config.toml
num_hidden_layers = 12
hidden_size = 512
num_attention_heads = 8
num_key_value_heads = 8
head_dim = 64
intermediate_size = 1024
vocab_size = 32000
hidden_act = "swiglu"
norm = "rmsnorm"
norm_place = "out"
norm_eps = 1e-06
positions = "rope"
rope_theta = 10000.0
rope_fraction = 0.5
qk_norm = true
attn_scale = 0.125
bias = "none"
tie_word_embeddings = false
parallel_block = false
init = "uniform"
init_std_qkv = 0.0315
init_std_o = 0.00642
init_std_up = 0.0315
init_std_down = 0.00454
init_mimetic = 0.5
optimizer = "laprop"
learning_rate = 0.00127
beta1 = 0.95
beta2 = 0.98
weight_decay = 0.06
lr_head = 0.00245
max_grad_norm = 2.0
warmup_steps = 579
schedule = "wsd"
decay_fraction = 0.919
decay_shape = "linear"
final_lr_fraction = 0.1
batch_tokens = [65536, 131072, 196608]
max_seq_len = 2048
doc_mask = true
train_tokens = 1456000000
max_steps = 12168
dataset = "wikipedia_en"
Each number is 500 + 25 x the weight over its row's rms, rounded and kept within 0 to 999. Layers, rows and columns count from 0. Numbers have three digits each. The size before them is the row's rms in percent of the matrix's.

# layer 4 MLP up, 1024x512, rms 0.0838, rows 54-125, columns 320-383
100:491463547542511547520455512510498478502510510468542516485523459526498487492470509499514551480497489503497447503551480453533470475509504473545515497510518539507514484490505496511491546538498488
095:536512518542528449484527440501517529506446498502519472465515496475537438521514510508475511474502545478491497497481464535485502525458495552487509464514508507482487514477528463491495485510492476
100:516466495492512507485524456503514515503483504518482501482539507503536515481516490492527504506485508495524467537517507511500496549506490549536501497550507490551515476487515520497456495486492489
109:511512517482494526498474464467497537487580600497474530471499516516536532474503539493461491534502509517557513501512508524508465517524452523469480526484504512488506471487492496506543519476474503
093:485526525505508493517525492501511454497524476545509508506481531504489467500516545471515508482482530492497475487486529538546530508511489473510535495531492492485522500508494508510476509537480499
091:471507479508500538514499522479474520520453428536501524468539495467526481522531467451479467516534471482468496517518502492492525472545529539480522530482472520551533520516492498513515513455494531
099:464463458474509509505507513537498455510454486522472472475499484529483525443531492551486482507474511474451504476457533492477487447489513541483496457468532493548534507458469462474489472478513494
098:521513539516496507514500541457478528550469502451487501487497492548489489498526511496497488514481543496486476458530529509475516479527504517463496480527493498512470521508469453490473489513507514
093:513477495473554515508429505478466511501524461502508491511513517510527476484479497484504514509504512512492531499504516466513538506466502538502543465511533527522482493482544499495500525501481514
095:466507516544487506434529499506481471542469495480481506504501498500524520543499482527473501482499498482543509530528500502439524466524515540519499565523460483502470471475492471501492477452515522
101:481515534485530507490488505461488460511523510465512489471475462509509552499461472501512531506554474511460497463525458503473511484468496512499467504522490506461489484520583521471522492489498506
091:489546443472509525528523481545524450448511480475500500529506533503495459491514551510470545479508482503515511515514491496537482509550483447516502483492501501493502477433515536521515490522492504
104:481502501501502497518494520474469502525491563515508530549467496528497514507485464486493507549486503508487576500510484536494534529490499545509531520519490508516500488530504528507534547504530512
101:505486510452466519494488511460518498499480477472527513520499485506500493481506456492528490485526532488510527467503541473444519499499533509459510501511490470510489482468471508454500521520492498
097:499552475535458509476512432523546496501472524467507499579513491495503510500470491492518462510476543493490430519510510488530463496478512454504550527502547471482499486509507495514519502508535522
097:499490458471455489476533457493506540526495490475506507505512495516488468511498484449514458482497459493502503499496527513446521488507519486509479528468483499507500510486472496495509472488531492
110:500498473527498486511483478500486471523560532515496535503468506469517546544489469521519536533526482524477509499490483493538519507470504505504459462507483531487479504509502526505501502487517505
096:479481503504517516501491561522504518502478503483505490467432475474522531506483494479507511505516498510472518474465464570521495504530507457469537490542504499506468483489508492511585480520513529
102:467515523482482499555524487486476464506497491510477454458515502508502489488483533467470520521504530553480522474549506447472513500482472527474494516500507512525522489487508506495480505470486466
107:495512511515438503513508540528507566494480472508505530546473495498537494452506511522460493536536493495495495483451478481510467474514478493518493431514505495521543503518487491458476478482517468
100:481533505520521520521513508504503517486461506482528538479501487483469495514499495549502524571493517467537482512521496504521501450472497512500508525453500504484499475495515488472454513456491474
094:522502526487533501461454525483501507524495505535494484493501493503522469505521472505528506478499482497538470519538518528491509549506513484495466503478550505492535496518479511521495502493511489
108:473510492436508494520527483458498483517485492544524489468488508474502505457521487520511466494507455506487522516482476496516544479535515483498475544508498506474508544554510449534516494470515515
105:513480494452500528493485485457500496513483533497478536508516517528491503510494490484538529480466533501511526499499510504526507534433532538498501518494465476563519495467503504521500513492495485
093:518467504516498478503499507486499502523508510509521490470479550505515433467515474489450473500522492481482530470495495515497515485490494450472525519508531531432525447527508546508496541493544500
090:533506468492538522475504503512520479498481500477524484521489445455498527519486477552499459475469521497466491501477506487496513539463505468532530532504528496493488483487502504526515490516539521
101:532498507561476480513502456478504505498548527524470494488504500481482487515473479497545463481488535535511509479463524474513499502480448493478490520514506507526477535424512509524507485511508503
096:511539491509489499502498532487504487488471499523478492496500488478500519487498475494491495556507497530495512516462508484463471523540538469495440480518467554478457523470486499536564485471528521
097:482517512512479479500500543525518507476566484451461480483542506490559493512528498432470507549525493512498478504528501515490512501488479508488491488490507516508492504504504497486498499478434493
097:494443508527517548487507463463515515463531455487529508472527520457482492486498517538516520529533519473544516500541510511511481494523458471480449496490511509494533491513515535504518528481514460
102:482490478535532459470457496483485493501486526463490557442489513522530518484504488513486482455544439509509486462487525466506473503502441506504495501485526456526497479527484465505497528487492517
096:521503533512445503463502470499545448482490440470491488472500470529509541461518522471483501535524481546510512554509498482458500459477505459518468467548487476542502487457540461513491451478522513
110:532503479510489511516483453525476515453515501504486514492479524525545468504517494498495501471541481506481519523496513464556505542499491464545508504495501487530470493520485479537473516494506501
098:543513513502487522524517486479545525467513564526560520493502468507477530538494590485510521493503498492520501453491521517504486530532520528506492522468522502451512502476500463451534492516471511
095:486480479503507497484529488501464515479486447484492524511484455515492493501484548498522481492504518482498515521506500495470497488524467477489493511491514490494510519484510524493531501495513527
107:484540479504480524504481476495504514497430541517495467503487479533452562514428505485482497522518543517502538467502498542514474555479503547459524502463530483456479484471505493492539517519490472
109:483492495502543501455537529490521520484502485514503471481478509482478546536471480514486503460454498499504475498470478490487508505538521515461478571524509517516499507512434504519462485532482478
098:487503477500510505474491546496499487521511490491508505497502530507536489538490473509525480505482532477518507547510479455550504495507513460504504499501514514480533486516499470554516506486549504
094:485504525460493547465497491464504488481492533498486513494499517487462498501521512439514471478511515506529530525513507504426519494566508522458494501468499491470510500499502536469531484484513507
100:468546524536477505502483522507517481489555546503487499511475506512540542447521527507516522446481512470482479548506501448492579495505480456484489489540473499498469479487512470490499452505499491
098:478505486538488565432513501498521534501468551449480506501493492485499505498499473514542536505527515502497473514510512526453492510533454550462494510492474499514510480511486540518510527460493535
099:494523487481527451487495509515441526535545508526524496492483527530481497480503505475530507463500473519515528492478480521470454495498483467496476450493516503491466495561476481486487507538507491
108:461472476528512447502524527552500474534507511537474486485513504497519508498497448503532503470505481552507445538488523490481461481470524476538495475524509475492493495527485533514522506533516504
123:519494523489511519482455473464482515503490510550503539466512488477470519562475574518475499511481492513551479492502503546499533500494481470504522561481503546470499531486510537505515438501471464
101:466509507488525471478492513486522490494460496525488534490521519544477501491499501494480498468490484493523442514508481478516438469459527497477537482536490479518548453499542520477469503507531466
097:504504484523514461505532486479536522473510486529516528488537508546484511488484538505481531443554492518507467524579490519502497460507437497513498502506516484533492492528508496511494493548522510
099:512527508541498474509511553456522497457515505477496468498501491474521493495533489501532514488453527513488492532500522515509525450537497482455511509505515499500533497471536515518536509484509489
109:458477513533495553523504489481489505493526517492496498509491487485522476496475494491474500536520492547501474509523505535500480466476516533480494483514517477479539515535554469495490512499461503
098:530544499498490504501518488496503486507521414488526478558525512500504518481512517483522466526515521530471499541509534457546484540488561503480502470534523519507515554501525499498456460516473502
102:486513538493508536491530473500497567469488443496468526525467486495470506495476498500477477506487518451510495473442491523450570504468466566462533480508512489493495454503528508508491540549528489
098:507484461502531496479522488492470543500510460503524506486508528510502475450496521514526512497534474483524510476499500527533522527491503492502491533453508475499505525457523469495494504477492507
102:499525505533526538472531456491478501485485496497510537493471520503475486482496533462461555461532479500515486505502512490492483513463517494515524512482499453496532495467494523511472493500506489
096:529509501500498523486510494445490526470487519500513493507515501527530461499479464449543419480497503492542495519500502463538542473514516522549521478510533479448476508505493556546474521495495513
096:507476524523479520498484507488525524485509462560466541495528473527504461490533530491492491502500498494531537505521479507473485508479491482506492517522521491480460492516502502526485529461519510
100:507509509495532490453448504519514500498497490507505482519527494470476495522502508479495476492530487511486480526456449505490512512472471528521493480495491542472502508528473508490486498488503535
113:508509478514539487493463478505552495490483496502507484536485463482456527535479508494512533515502530464518513482484507501540527496492477497487486496458501479474504519479474490513482494460467479
094:476493486528518446487454502474497487454511555513491517464536459552470480513481498525503512475537507506566538469482521504440502501491525523474503539525476501434521467479555499520541507494538533
101:484513491491489505457561547505510517492499497511522519491521465486470544493495524518457457533485502487496497477441496464481447519479514541485518500481469491524510521489465481462545509509488515
107:482459520464544542495475503476475475518501498484478494500469486503490523513497464493526515461490517517473503505526560470479528551470492485455522492549475503532525514473478499491461506512531492
089:471534511522500506583491491541460524502500496494497506479552523503501515487527467501480479523471494496493470514490486504540523504508448483508502519471510487525495503525500504521535517521493527
097:476537472513504517504514506502525457506501527521475511541520528515512503499494460525524527517442513496507523486475522460481497506502547513475460495551530506509537489488484504503526535519495482
094:496479531499535446503520496510513491524496496522480476544502536522447455477549500521498528490427491514507510558534509510452508535481515486461472475493554475516500497526517504503543493533498486
101:478514542478491489497526459476531533510485431514446498502544496520526533473512512512540513497476481462523521524521551503550475482544537538516472489480488490504501474507497496530482523461517520
097:513505538504501497496510514456539500496533508550515507463472496514483468519479506483492495465491489537494519494540487507511507487502456524486448493517503551498486502498502523492536489497529460
098:507494537480513501510459470490477532519492463548534497492486476482522507503503517463510518510465488492508479506504521505553507469492503535512506532478462518494570502495539481498516522505493502
102:530452491498459479497466531482466518514518477490461493475515539539518451481485518503488485492517504537512561541465542504493551482501509520507507487505522469483503501530444527534511496509482473
097:470494456500538538497486481500480522470529502522512519482534484501534516470494510510473533485470472490489532539515495542488504522503524524492506515507512461508523475508500504486483544486532486
093:514500486519464530510520498534469517505502499480451512496458465521502504445527485485505499493526512508468515518497497480442506525489509507485548507473457506561502474505473450511519510482508499
092:544520512488503537405511510531497548502461474509495466476469502521519503522491485513521501477512556522505530504487530446459499508510478480472536517482477541466515490486478489522538466540446506
096:500504502519511494493506517542514465479522466529488520486527453506483562481484477537525520466497519517486483485533489535479486513494536521565519458495506493524548448484501494468499489486526502
104:427465460475542486470525484466505525463488542516485539496507522448517501550489488496479533468461472517503521510506526476464502502504534540488491493461511485507474512508477516465519485454486542
100:484509533513511512502528437528462473481439546530533443528465551498533486535482462477485478495512525481520514490545513514517492475534539484516496497499499485498465545512545463504539512467505490
# layer 4 MLP down (transposed), 1024x512, rms 0.0824, rows 54-124, columns 320-383
098:431521522475524494474469487525540485490468507518473498480466496517461510507488481486492469518529433474490525495473521470541513489515523494511520496473500536468524489528510442499491492457453517
098:500462513485513527516490518474529496521467502477484479538503520477515548500476469531497493522507510523544498500455522483506475494525486497483489499510484503455530470500507496493451487492501527
098:509453478532505517469499500555530555447505484526491513530507455493487531520485512482497511469497510534492497489479477503502501531493496523449521504507493490509476500544493476493481442482506516
103:471522502453509499533524504507498465454482512513458479544500515564522497507521526510496503488496529485511530550545521452529535498515521487446553519477486500482508483534490499515498517483505514
097:499552513516496504479460477476472516483510470548499488477474451456513473495515511448485540461504527516559509447504514512504456486477487477505471502496480519502528474504520494439499525495497440
091:526530505520472466533503471467528525496497523486544487509497514529530495512455515462544521522507497554460521489502486507513521505479475505513499474477455476531520528451498510508498466561509462
098:519490473481504482472480528500475519487510463489522491483514507519503500483518491495498505512500514474506489528520467504487478506494529499524491545507479506522465506520491540507534476549477525
097:509467527474506514502515554512506482502464489525511464492467497504472469532502498505472531494523482463463514533481509498518495469535511441513519507519501458489465486478508532487504482529504508
099:469546481491485515532543488520527502546491496471530495514477509477509508493531503495499487480494454519492484503417483516493462482483493494486536512459547504533521516488531467536482494489508497
096:437504552485476536514507514524507497492536511527469472512530529508454536486566477536481502512485513485501480510518493511537502514496457535476499488499503457504503509475494511523461468517480502
100:485505470522470490474482502484505505499497514461547478520479498506500512516505517507499524513453508461472488490475447550509503481511504501541496479537486483510526488525503473534484488507517483
093:535479501492485521482497480483480518512501529524553472505463516544465482484481483492445492499507519503521514512501507537505471453516518530550475509489545511437476523481542502478491521505525452
101:522509497509467510526517494504518518532541503485464500505525523488517523517491531486512459516503466529521489472497478469503505491524461506471480460464511475467529503490487469455520467514477517
106:490500512459538525497476528474486474502498501501466468496515474470520529480486456504521499486530490454490501502491521477514491493472521475447505474506475492533525490475497489519515471477558523
100:478516481558478512486515539490470468513518532508475502455489511510508488526489487539483509514526482537526480489531527540463520487511507471483497518504498534481464503484476506523469531476481492
099:522478556491539499512519529488518473502492500501531491467530520524532446490524499506489511526473547530497488473484524531510490491496491468463448482525550514505452539511529478503493503482463489
103:524503496533540509496496487519518535505500461533533519486488508464470487521540550471457511507487545492489509509470464510482524466510498503575488515464473470492486499466457508469521524473489507
096:511455506510499531532511508512533464508529475484479463497479521490506515519534505504502489523518523469518489519492496436499542510472439462477530466500505458470514493507504524535513498518503539
104:521519456459502458460505560497517561476487480508500462477466525465464509512446489452484491530555491483527507514523471515477541491522502488510547531504491479482492493423504475509524518474507540
103:535466550492504527544489477497523493511461498534469481502540483516487494460541522496490498510488486516462510535485491454517529491528501478509490502508537487531492496490502476522445468505521485
101:521513528553495488502523486475492530448508540525476512531430518523499456520502496455487488539470517510506532500505493494508495470487516474496478497483468517494490530482503528479476502482506507
091:500472519463499513487485449490483494506445478497472515503530500477512488459509530454494513533508503502470471483479479472541459492475469550533507458483504475480500529475526485501475451487491470
105:509502496518487484493492470531516531482511490519533481504502494518494478494511463520490524505470511470489538509492501544544505472476464488526483481509507542532530458522491512452460529515476495
103:485488511502506497488514499504484497537497512540570476440508500494501474506481488518502506524520543515513525525482480502482506503481528504472518517467480498490531489536512468516481505480460506
097:490485493487465497479517491521505498501474499499498490543484525495483466498521528488523496555459532489503499509536503510503498489499532481506522495499500476514464488512495512509484498525516512
101:492499518514468527509505521477493502487507519519521520512531489522511521530515511485502514510526466474533479483529489506502491480514509493427496542484474533517483516484539483513512485497523496
102:463506503562516532476505514530513487498538483474490530467513491484474512488510462474530515501507508510475487506523481502498467522515497480479534526498515494500523515496504483513511500486483514
095:549483488527512489475493542508541513519489465529481493500485536509514501485495517540468456507479480503513497467517502486489497484473494497523483523490485502484466508525489525528494506518462504
095:502474495482515492511513453492489490508497538474471538491455501480532525495500496505536490503532492518501531497517461528485500494479488534478448463497491509459501488520508470500517512506522531
102:488518489479492501501501508524508498496475505490501498503501498507494500488471528490505504486492505499502499514486489488467493510499516495522513512511493495501494513504496486500495480506501520
101:481455530535492531476509545501500561471522538477475508456476526499451530497462493508508480499489541515466468511506472477497482508490490485498464519463532491458464493443493491457500505475492471
095:516502490535488483500470509462502495464559520492543525502500459512499453481524481494476479522545501534489484492500498475506537536479506492529503491491510474506538475519472518466479504502485481
109:493499496509482463513448524470486502473484520555514542529494489484475464492535507526466455504515512465538539474489520518511475477496514519508481464540497516485450511488503515473501484464482513
103:518513545441510508547495522490498479514481510502486497505485464497490471470490450508549492475516497482508524508477510483489506518501518469475511552481525509517500467471543512494531510472493455
093:420466513509458532535502530518457494517511492518490510500504505463492486478510477544520506485546423531505493516464504487514483515491517466519503508487493534516528515497531514525523500505491494
103:509501529516479494514507494473476530474550486556511489527540508509527500469545537520477492470475544551527510491456521472491485429488437469541479460566512487540436510541502525482504477498513505
103:505516513485521506506497480500517481520501488479478538490499571499520481482481461475487520500517498535500507511513506506498501559494485488502532531490535510500452458491486485502483483487471527
097:502538497513507471506490534501499506541516511517475494500501510494488458517507508522528505510495487482506557517503532554488484504505472527524529499489515540474515487530495463541517545463565473
099:517513506480489509484514500487467507488475485495521529494491484510505513522501498479541503483520463491492491492491561527514492515529514504464540488476504520492515487501482508486460508521488473
097:508493511531494485552518509479519490540517463472538494471501546498457490527454488509448495553494497534484503477504471504501530511524472473535542504516497512436489554482486495517540499514497523
098:493499488473514490483502522495523480511515485511507495493504508542504555508491551521486464538502522562475530475513451505475502520469481492481525446465530504471482502464509515531464514452483517
098:563535514532515503494555495493473550485496467482478522498526542490496503483495501510482515532535504512472488511461500490501524511468505497493513448521521500511483499497500509465535530495481480
105:508525452504497519467488500482488486466483488504511502504475474530521507499534526478479516479502539475470481502501489544504487482507493471500512507508475500526496484521480508479493517487519563
109:510509525484479519496499479457469457501513510511500556559498506502481489546499481514529496501523477534462503490482509502463490516434505501487516488493483504483470515475504484477479507501492480
101:463490498500512529501501504491489520480477508503499482504421540502501459481473487491500487466469516446542473509507460562459455471501472468502540528496488549530497453488500509537486531480524512
097:506481493480510506460550523479436521535532495489439441463508495492484482504499470462538518506490522498511488496498481457503556507500496481492528524481481525494503498521519473499503530477513549
101:531505480511473520513497512513510523536538518483527491461499485509456522506442461524473499484534511477516527489533489522477501451535488535497485453485500493500504511487501507553501482529492518
111:512468513501492479508489535501497506517504483499491488478522536502492479493545512481479476476548497510535512519496444486489491490475485498487487503516520502491485499514513495470507462483500566
097:559504518515533476490539528496467507449468517501501476473468504442528523527516485489520497489503461482518480517494531491501509491471494509489496514489459485530469553508472525508524518494526479
101:494447498496477496491511526549498514475545520551501526527485467498499495472481474539531499480516498459500510519491470502465501529502486485486527531481497473500548490490542499504479484491513543
099:499496513511495545472466481498505439538524485471478510504518455514480493482485494476538482498480498490526488508463502533514526488475557505504537495538490499527506520495487472504453492516428504
102:453487510519527516514468500520485515492458515467514519468477491474503485519492460535483507519484520515508519458533485515496522507502481500490465477496569478464517434506471454493522483501491520
095:457498467486502496490518499542490505483487483520484470445461486492504484481524459513468494472457538497465532510505463499506502532510494472479494471529507469528512472490490492483526502485513549
096:445507498486490542495471501518481499498506520472517521510513516494519532494453481513526492491517487503499453533515516499479477501522507531482460471502475476489538487517477512492480511510500505
104:519512494487534480479523492456500541505474500506463494477509516492511476467481514507448469490517502477443497514546495484510514543492482481469484520498509524454484473493554475500491506474488498
112:524482483451494506465490474476514504511502487478505515509505518529481482512458535500513503499495487490506495478539530501499472472539524503516478499493510507531517461504495487505539483495477533
097:499486480514506493504548425506496521535515510474484474463482483472538548481488495496467487522515505543508485514521525490510528531514514570465479482481488550500529530485538498484488486526453504
101:525479495548508500479474512477469537542440506524534480506492531542529501536504454523496496478540490508502536463518520513542493541508517516474504494497528477473516483470538484555497501479480502
141:513514502523497492511490503505509516510511508493496499502489491512516494500511496497506510475500507479490498491513493506510529496516503487496487512498507502500502491507504498517488498497526500
100:530505486529508547522517536451480508486477519512486506481503528499503521515499525488526459484499476530536546462530499553470486482517500505518506499493522497464482474521492487492475502464497499
095:504491503516460538489480507493445496480511484468479475462501475562537503490511519522519522521499501477520464499559475514520488507503500514514517476483503530494452472475510507526450483498492507
096:520468494497533501516486498516493541524519532538458488458496540517504478480501513505462482473491477463470455466503463482491482510495472523512546504544465472492477532483456544511517497500492476
103:479507489493506460513509528539458484503495505494511488505523481506468519523502482579540548489505492537520515497484473497500502512486504496505528500475493543475500515535509534472484514505477488
095:514526528491517527521479486521493518492497495508463459522454532519524470522504469520521551482476502456502545536549482490537488537437504500541475490479531496502524451510510510465436500473511466
100:469464484513461456502502530505516498526536506505513506545505483488542491551529532450483546518500520501508498478485494498527502483543481486462504508517502505495475533486533554503469507483471530
101:488501526471514504536498514501534492496512515514498512498517527547472554468529541480521509508470491519509465563495490497490539513528491539518497450540509541478509526541523502503456504511488470
095:507456521474515496516527475522498524528464473512489518506484515508507515479495540522492475481519467512507533494522499524481500497496531492494523525527493493521484525511489506522548502492467455
102:502508479501509517486476481499523495525484457502538498486499505498512492502509487542502535507522510485498524530528536518487534521507520522529478504491493502487484524512520482493461505497505546
094:487493506520492506556500481506503514523538507526551461491531492492487504531506519506525519506505474516487472499512511508495510466442516476501470458489518536498552501546523492478487522482525502
098:494532467461521485514488525420497481510462497470469550508499496463540486504507488540506499502492496541499492495492486511522530508510507515457533497492480536510473500517489478524497491543484521
102:493498501474516487557503540547492441483524478495523446508476501483522514521480533528501464495514476468490505524473507486513482495490478531463517482501492486524518530509550476544467490483481540
# layer 4 MLP gate, 1024x512, rms 0.079, rows 55-125, columns 320-383
092:515528496503518529538473516422462515535474534530487511506472490488475556499503513472497489514537498487503501499484562530495540504494500481498509488516485478522497523520505499506488483505504540
103:543484459479520517523532479495497503515527481550480540508527495507480466476533489515476501475481514530523546505440498507494534504490485549455501487547490532557520505498452521457530468506523504
098:514530484485509506481471478512494529447509513501467552510531524529528487467534549508522510474466502540499471544472537492525513522491500526470571496489482539526561521505518532482529500468482514
099:477508498453495485544508512465489519511480482540491559525441540479515490469530465529502520501549485478481524492461475507429500518465516534501474511527499524473504536481495481507471516509531502
095:547482498495536477462463443519511474535508511502515507489496459520536545503495509561499489524505480496505493522454489491547497510498510491513512539470532500493507520482519493490506488516508506
102:464503495501487487509490471508502507465515472483514503524565448520538503453535537499492451468509479541511501480514528511531516488483447495477550475450473497484507505496506504472488498466505454
099:523532487499525519498505466480461468474504487477463508482512520495532504492501483498503526499497515490481455483523510516550497501462510460506580517512498534506489468536515461476470535510472506
095:418517491496472521458492515515513513489491475464519511526536521539500512523493511534526525524497489528462531490477486504453500476481486487457511483479492520491469526494517516487534545477490526
104:533473435472502462490510535521472509503531475525499516528495477533506507510538483494485501504508519550495536504489535512572539508491428467508536480463493558457506515529557515525479551482484506
102:544506574508518481531505490543514455501550465534464491494510497539540490465526531489495526492508493496492473471447567470511522540484499531452520519507471477512482532484465491458484483477513516
095:535523486480500443500463432444516525530518501465513518481474514498476547507497498512515493474475470523523486474458501511524518498473517490488515478515493496518482510525473479499535453529466462
105:488518507481506456493500495550511501542487467506497497489540488494514507483480483571475476521509516535510504508478544490498512480490496543449526539473471511491499506488525549545501505533529505
097:556505526495471487509515525514469505521479497524472551516515516483471520506479547508546489520473512556505453513507520534504511482520494508501501485513513495458501496516450561455541494517459470
099:506506491521544535446560492504514523515467525525495484489467509500468465533518491502432551487511434484534506499519504519485490544530474532491500526490506517524463511486481465502498538507463478
097:521529458489494510541550514510485429496485531514486496476488515500501519498503457517490520489482506509508517502497510479495506513422511480501470526497532528474475504485511517451530485506504546
105:448489532508523529532490507466522535516515505522503505485477499487517531527558527498493492496462527560471498548486490461507515478455518480544524470505491513495488525537463478510512512493523491
092:501535521502523524501521479533474528512492480525480503530509479510504502529501558553525489461465496508490477468478448529543507511519450534523530494523509508535522499517502527468472484512484519
106:458474489504496532459494508494517515498488493486513475466499497446510474508511458549476488514499520508496505536546534483482509492534497513486508549560474490469505503448490483515497473483502506
102:492520542510514482515493523481546483508509477488524518488510474499454483518539485513524482504485505559510494514484517523536507486515487511520536501515499519523503487542466500483488456528550483
105:507499516533522489484481583522472495489529518495515548497474489475541484486533466518458508497502498508476475461511446541494499505539494530465465520489477508543532496462513517480521543515520504
096:479527477541504462549526521462538490510485504497491515474503502483508469508523484514499521504469518507511524497479450506532489527478489523544529447485471500537488497494497514489549449524508518
102:470483525472482524518502496518461514471547473470506536453501468512519493514508496528501516458528527471514489480501500578527503501519548553467493558507512542508493494509535503480523532489495491
103:533482515514513515512499503520493493493522468513521497509476515552489512488526466516524517461499482522515530478525506480557492477476505475512541537514500496531487521505475487464507498490515489
097:558477507536545505518460544471521510548539473492494484451475519530485480540526467469462498530515524483466517502494522518508472448468535505441491482527533495522542467513486516486490506497506474
095:517512505496497487507495519499458466548483518501539537490508530515518517479556536558498525500526535512480464549513517494512525459499527545506519552500514503481509528443508516495476485497477471
102:484537537492494500491463532516502456501505525490513513480547528521515479540496480517494491499497510499487518492510550517566538563476485487485541467502507551478496486523512525498503518512549514
098:486475530520504460526495483483500514507537538509483534532519545548458524504457465503500523468484454498506513522534497480486504513501523509477510506495500512499466472528463504462459544495516493
094:490504501498473475498527497509516491506487559499507494499475498501522507483521502520467476492498529539462533493535464472528506510502474519519492499526499529483478485480464479486516479458518463
095:508524516518500526491475520482497504474520492517494490509527477487524493522506475513494491496512505490498517491511499514507538507514462484482478527469524485440512474491479522487487502511497457
103:509517486517530547484514468465494527542530544505475492496480477522495475536519480509466493519489504508506459490461482480452508480547501590482487495503468517471484486489525503477513469479525480
099:493517492515493528566517521515447505514518513502486517478516499494487514522525515442516498491524486482457526509522478479498512480537502536490467490477518496524466462473531513505499499519494521
113:516498540484504528486496551525475512529484495514518535524514493531450456469550500472501499498452500496481472507502503465521496514522507474520549518489494531462516531466519471549541507478477510
100:510532528529515504450499477510537523482491461483471511505544520488508512460506454483478492489500483470508512530540472501524519491498478513531491563499458522501468510535530549479482463526487500
096:475486472504479484521506519500487494508511478508526502477536580487513439524548505448503509485508491506448500478490444490462518468513502520514495485511469528495488488490497515471526463496451531
106:438488481474498491504519509483500548487464498507523546477525506521466514517514507542502474534485537509488521499524504497475491529533520528498488525506472477489469491479485505451525480504487513
101:525500500539514521497447531478460473470468478496502517517496509524534475550541475492484505493526480491527502520540516491493481475509450453472505468480512517478504494504538532512527497463483496
100:523554480510490510515510497454480485482532509517538506500537505483505495506501479495470497505492503488469491432529498565529525472534489500524495489506488505462505452498492488495550515533505509
096:556503494533528485546505504470543476550514468506531530487504511458524495539509519512474452476505507548463458507537505444537509477536500511537489480495468529557534499494495492509505500493475510
100:489474503484498505469496493520505504507486504556506516505499503525484462548515541461513514520531454519477511476511497529502500475529504484493481499534512484524510446514463480508480488483440504
098:487492517523539490498504485490534545492535484510541505487555487506526478488486545552487456484463496493508501473486525493474487531475515508469472518461511503529490475520502502471469500493512478
096:524534526489496490484491528532520481526517532518526524491491489489501518502502547540483518469493549512524562511483543479468478509498487478482490498510457497455518489496521503476499448519538523
099:526471495452522522540496522449514486488514484511514503510493493481531483527545518521463495498497496536509484495518473523528547497520497491499484510480525506477524502494500490520538489477451480
101:536478484458512529492494482494502495491536468528497533497522530494523516467482507530487470486467513523506474516482451512573500494505471529521506489484482515432479484514502506533493505474457488
101:580448457502529517488487509446503490498527479489491502511476516507455475532492508491479459500532503456487492513485496489501547486479472463525526547476497502496509498514470521508456485477462469
099:495498488545480520481479549529504498518511488508493520499557503544541535466476463497461493479497511498515512517514528449496520475514493454416510468482485525523464453487527488513469527502492566
101:544462475479503493542471524562492509544480509510469520499486508513482485505473497544505504455481527490467546509466510507539477502472473542488520495503509475515458493493520508487527529538460500
101:484513514526524504455495494523480511492489471510494487485523481473498489474477519521545503473490557492496539531496476539510500448505515491521473478498515536517503495482529501462587531522497518
103:466536524457506540500531525506505464486534538520519487460523466526493496512482492461534508507488534489474522537532537462462511432486519512458481536488479511513460494442457499467521463511504501
098:549434509480495488509457484457504479510510509497497528493499503510542500536511512488500478461550544507469496515483554490526503541451472483493500518508494525488496492508480513521516478501473474
101:561506528503507519469503488538562531518479500504484517505524478474520528498523533473456511477500488517516500482486495494513523486509473472519547479494489522474462473516511498507446511490486507
101:542492486482535531519528472508533504462473506500518547488490499535488539482527494478521457495530508540530478526553533492531489521481463530465513543484525497495489494501538512503491473513467474
099:491489487531525544506480473447477484483534505507518494509506498522501517525509527460497505500478513478524513476525495521485496467510494475475484493508514495450510499472503506493469501518463466
097:501524462495513495552531471505507557473542491503526530504512505479523507511495559529534501447528500475499468508569477507541481475487471465511460549504506500515442521498525513491480494495457494
097:520511504542513490534473494521520527460549481536516507501481534518488458453529551523488551478463524541532502489489505529533503476522465470493472501507500490541505520479528530492494508498488579
105:526506502471506486500485511490491478522531491462520537489493519532478477503534536485499457457505494543506473482491491474520493458569483504537527460500508519536460468508476453518493504484474517
100:510518488495477478519514530483468448493538494505520499458518480468528467433535524521464529506484494486449513496475483489531486502492477493500503432504464532491506516492522509453523470463504523
097:512520504465507497519466569535529463480539521515557500444533500492526514516495427506515541508529545556493511496519484477509500463515512499453499477507454501572513501476523561494483487532491539
098:511538522528528539496512511492523471510535529486507498498510492495503479544503507552475507444476509489479519508516472490488535531497502545480521516508506516501527540477502528504468463494493509
097:492504500533518482528437511472483480476535492546498545516491511498453458497475515511499493495466464510517521500517492549536474481488497515482548487493492463486484506501485525535468479491462537
098:539459509520542529506504505480506485506481474528500475473493491515484515525491493521456480516493514490489509522501489541454514463510518467477515474498472517487431503524466439492485434492489522
102:464522466533508492504504530501476479542513479547504530469483460528517491482526491466512496472468510530443511531477537493465500519500497479448494543519502472500455508501519494516523441497472576
100:499524497484497459493488473531462500490522476490504497527470430508508497527525508510538516488502533538425467490497488524540518548487485484480545519495473467536514527493488505468538458489479510
100:553545460560483475476486504490523537497524529540523508463529487526513517532507537523514562517520535495508500491456465482461470469477483548512568490477474517531478512505500519519536487506533495
101:501491518468501496506452511508483515471503491507521530512480462500498488474535455484475481488489461556470489488481522459460533484494471528501503501505458514516510526514471491498501506531508488
101:540486498469493506518518534501506479547548473507490507469489454487512546492458497571473469530480484526508536489525513533468477478474515506519466521474522526498533503522486486469505460496513543
096:498527535450479550500504464481512485468488545546505540479468518462505561463537512480478505497508514516491480479468511515499487499495523521466534474461492513508486487483513489506566537516474480
096:477509499507499539486542513532521448515495498450514492523485528506481462514533502502471499517509534493464546516487533521493514488484519520513519449460464519524454518495520520471492455522477518
096:490524465515510524495491535507528489495562557507448494533485514522507475497466505475479489479489490546496466492530520453477492516456465495491522523517483492515472483484469519475512517535544527
096:515481501502470511497500489500504511511519515504481482492518509499476472525532475505476493545500495496512529494466514453508521455533503490460463502523502581526495495524474481514561476546473510
106:520538519484482521509523520505507532538489486528495535475542452526489582496527519509476501489495471489508515478486487469499500482498490522493504477487502518519494498484472470519489515505527511
103:510476490513503561494504510456480484478524498490493547504457472458512458473502512460514527485514492528496545534480451502493516489498512542552469469558497498496465497495531483491525464475499470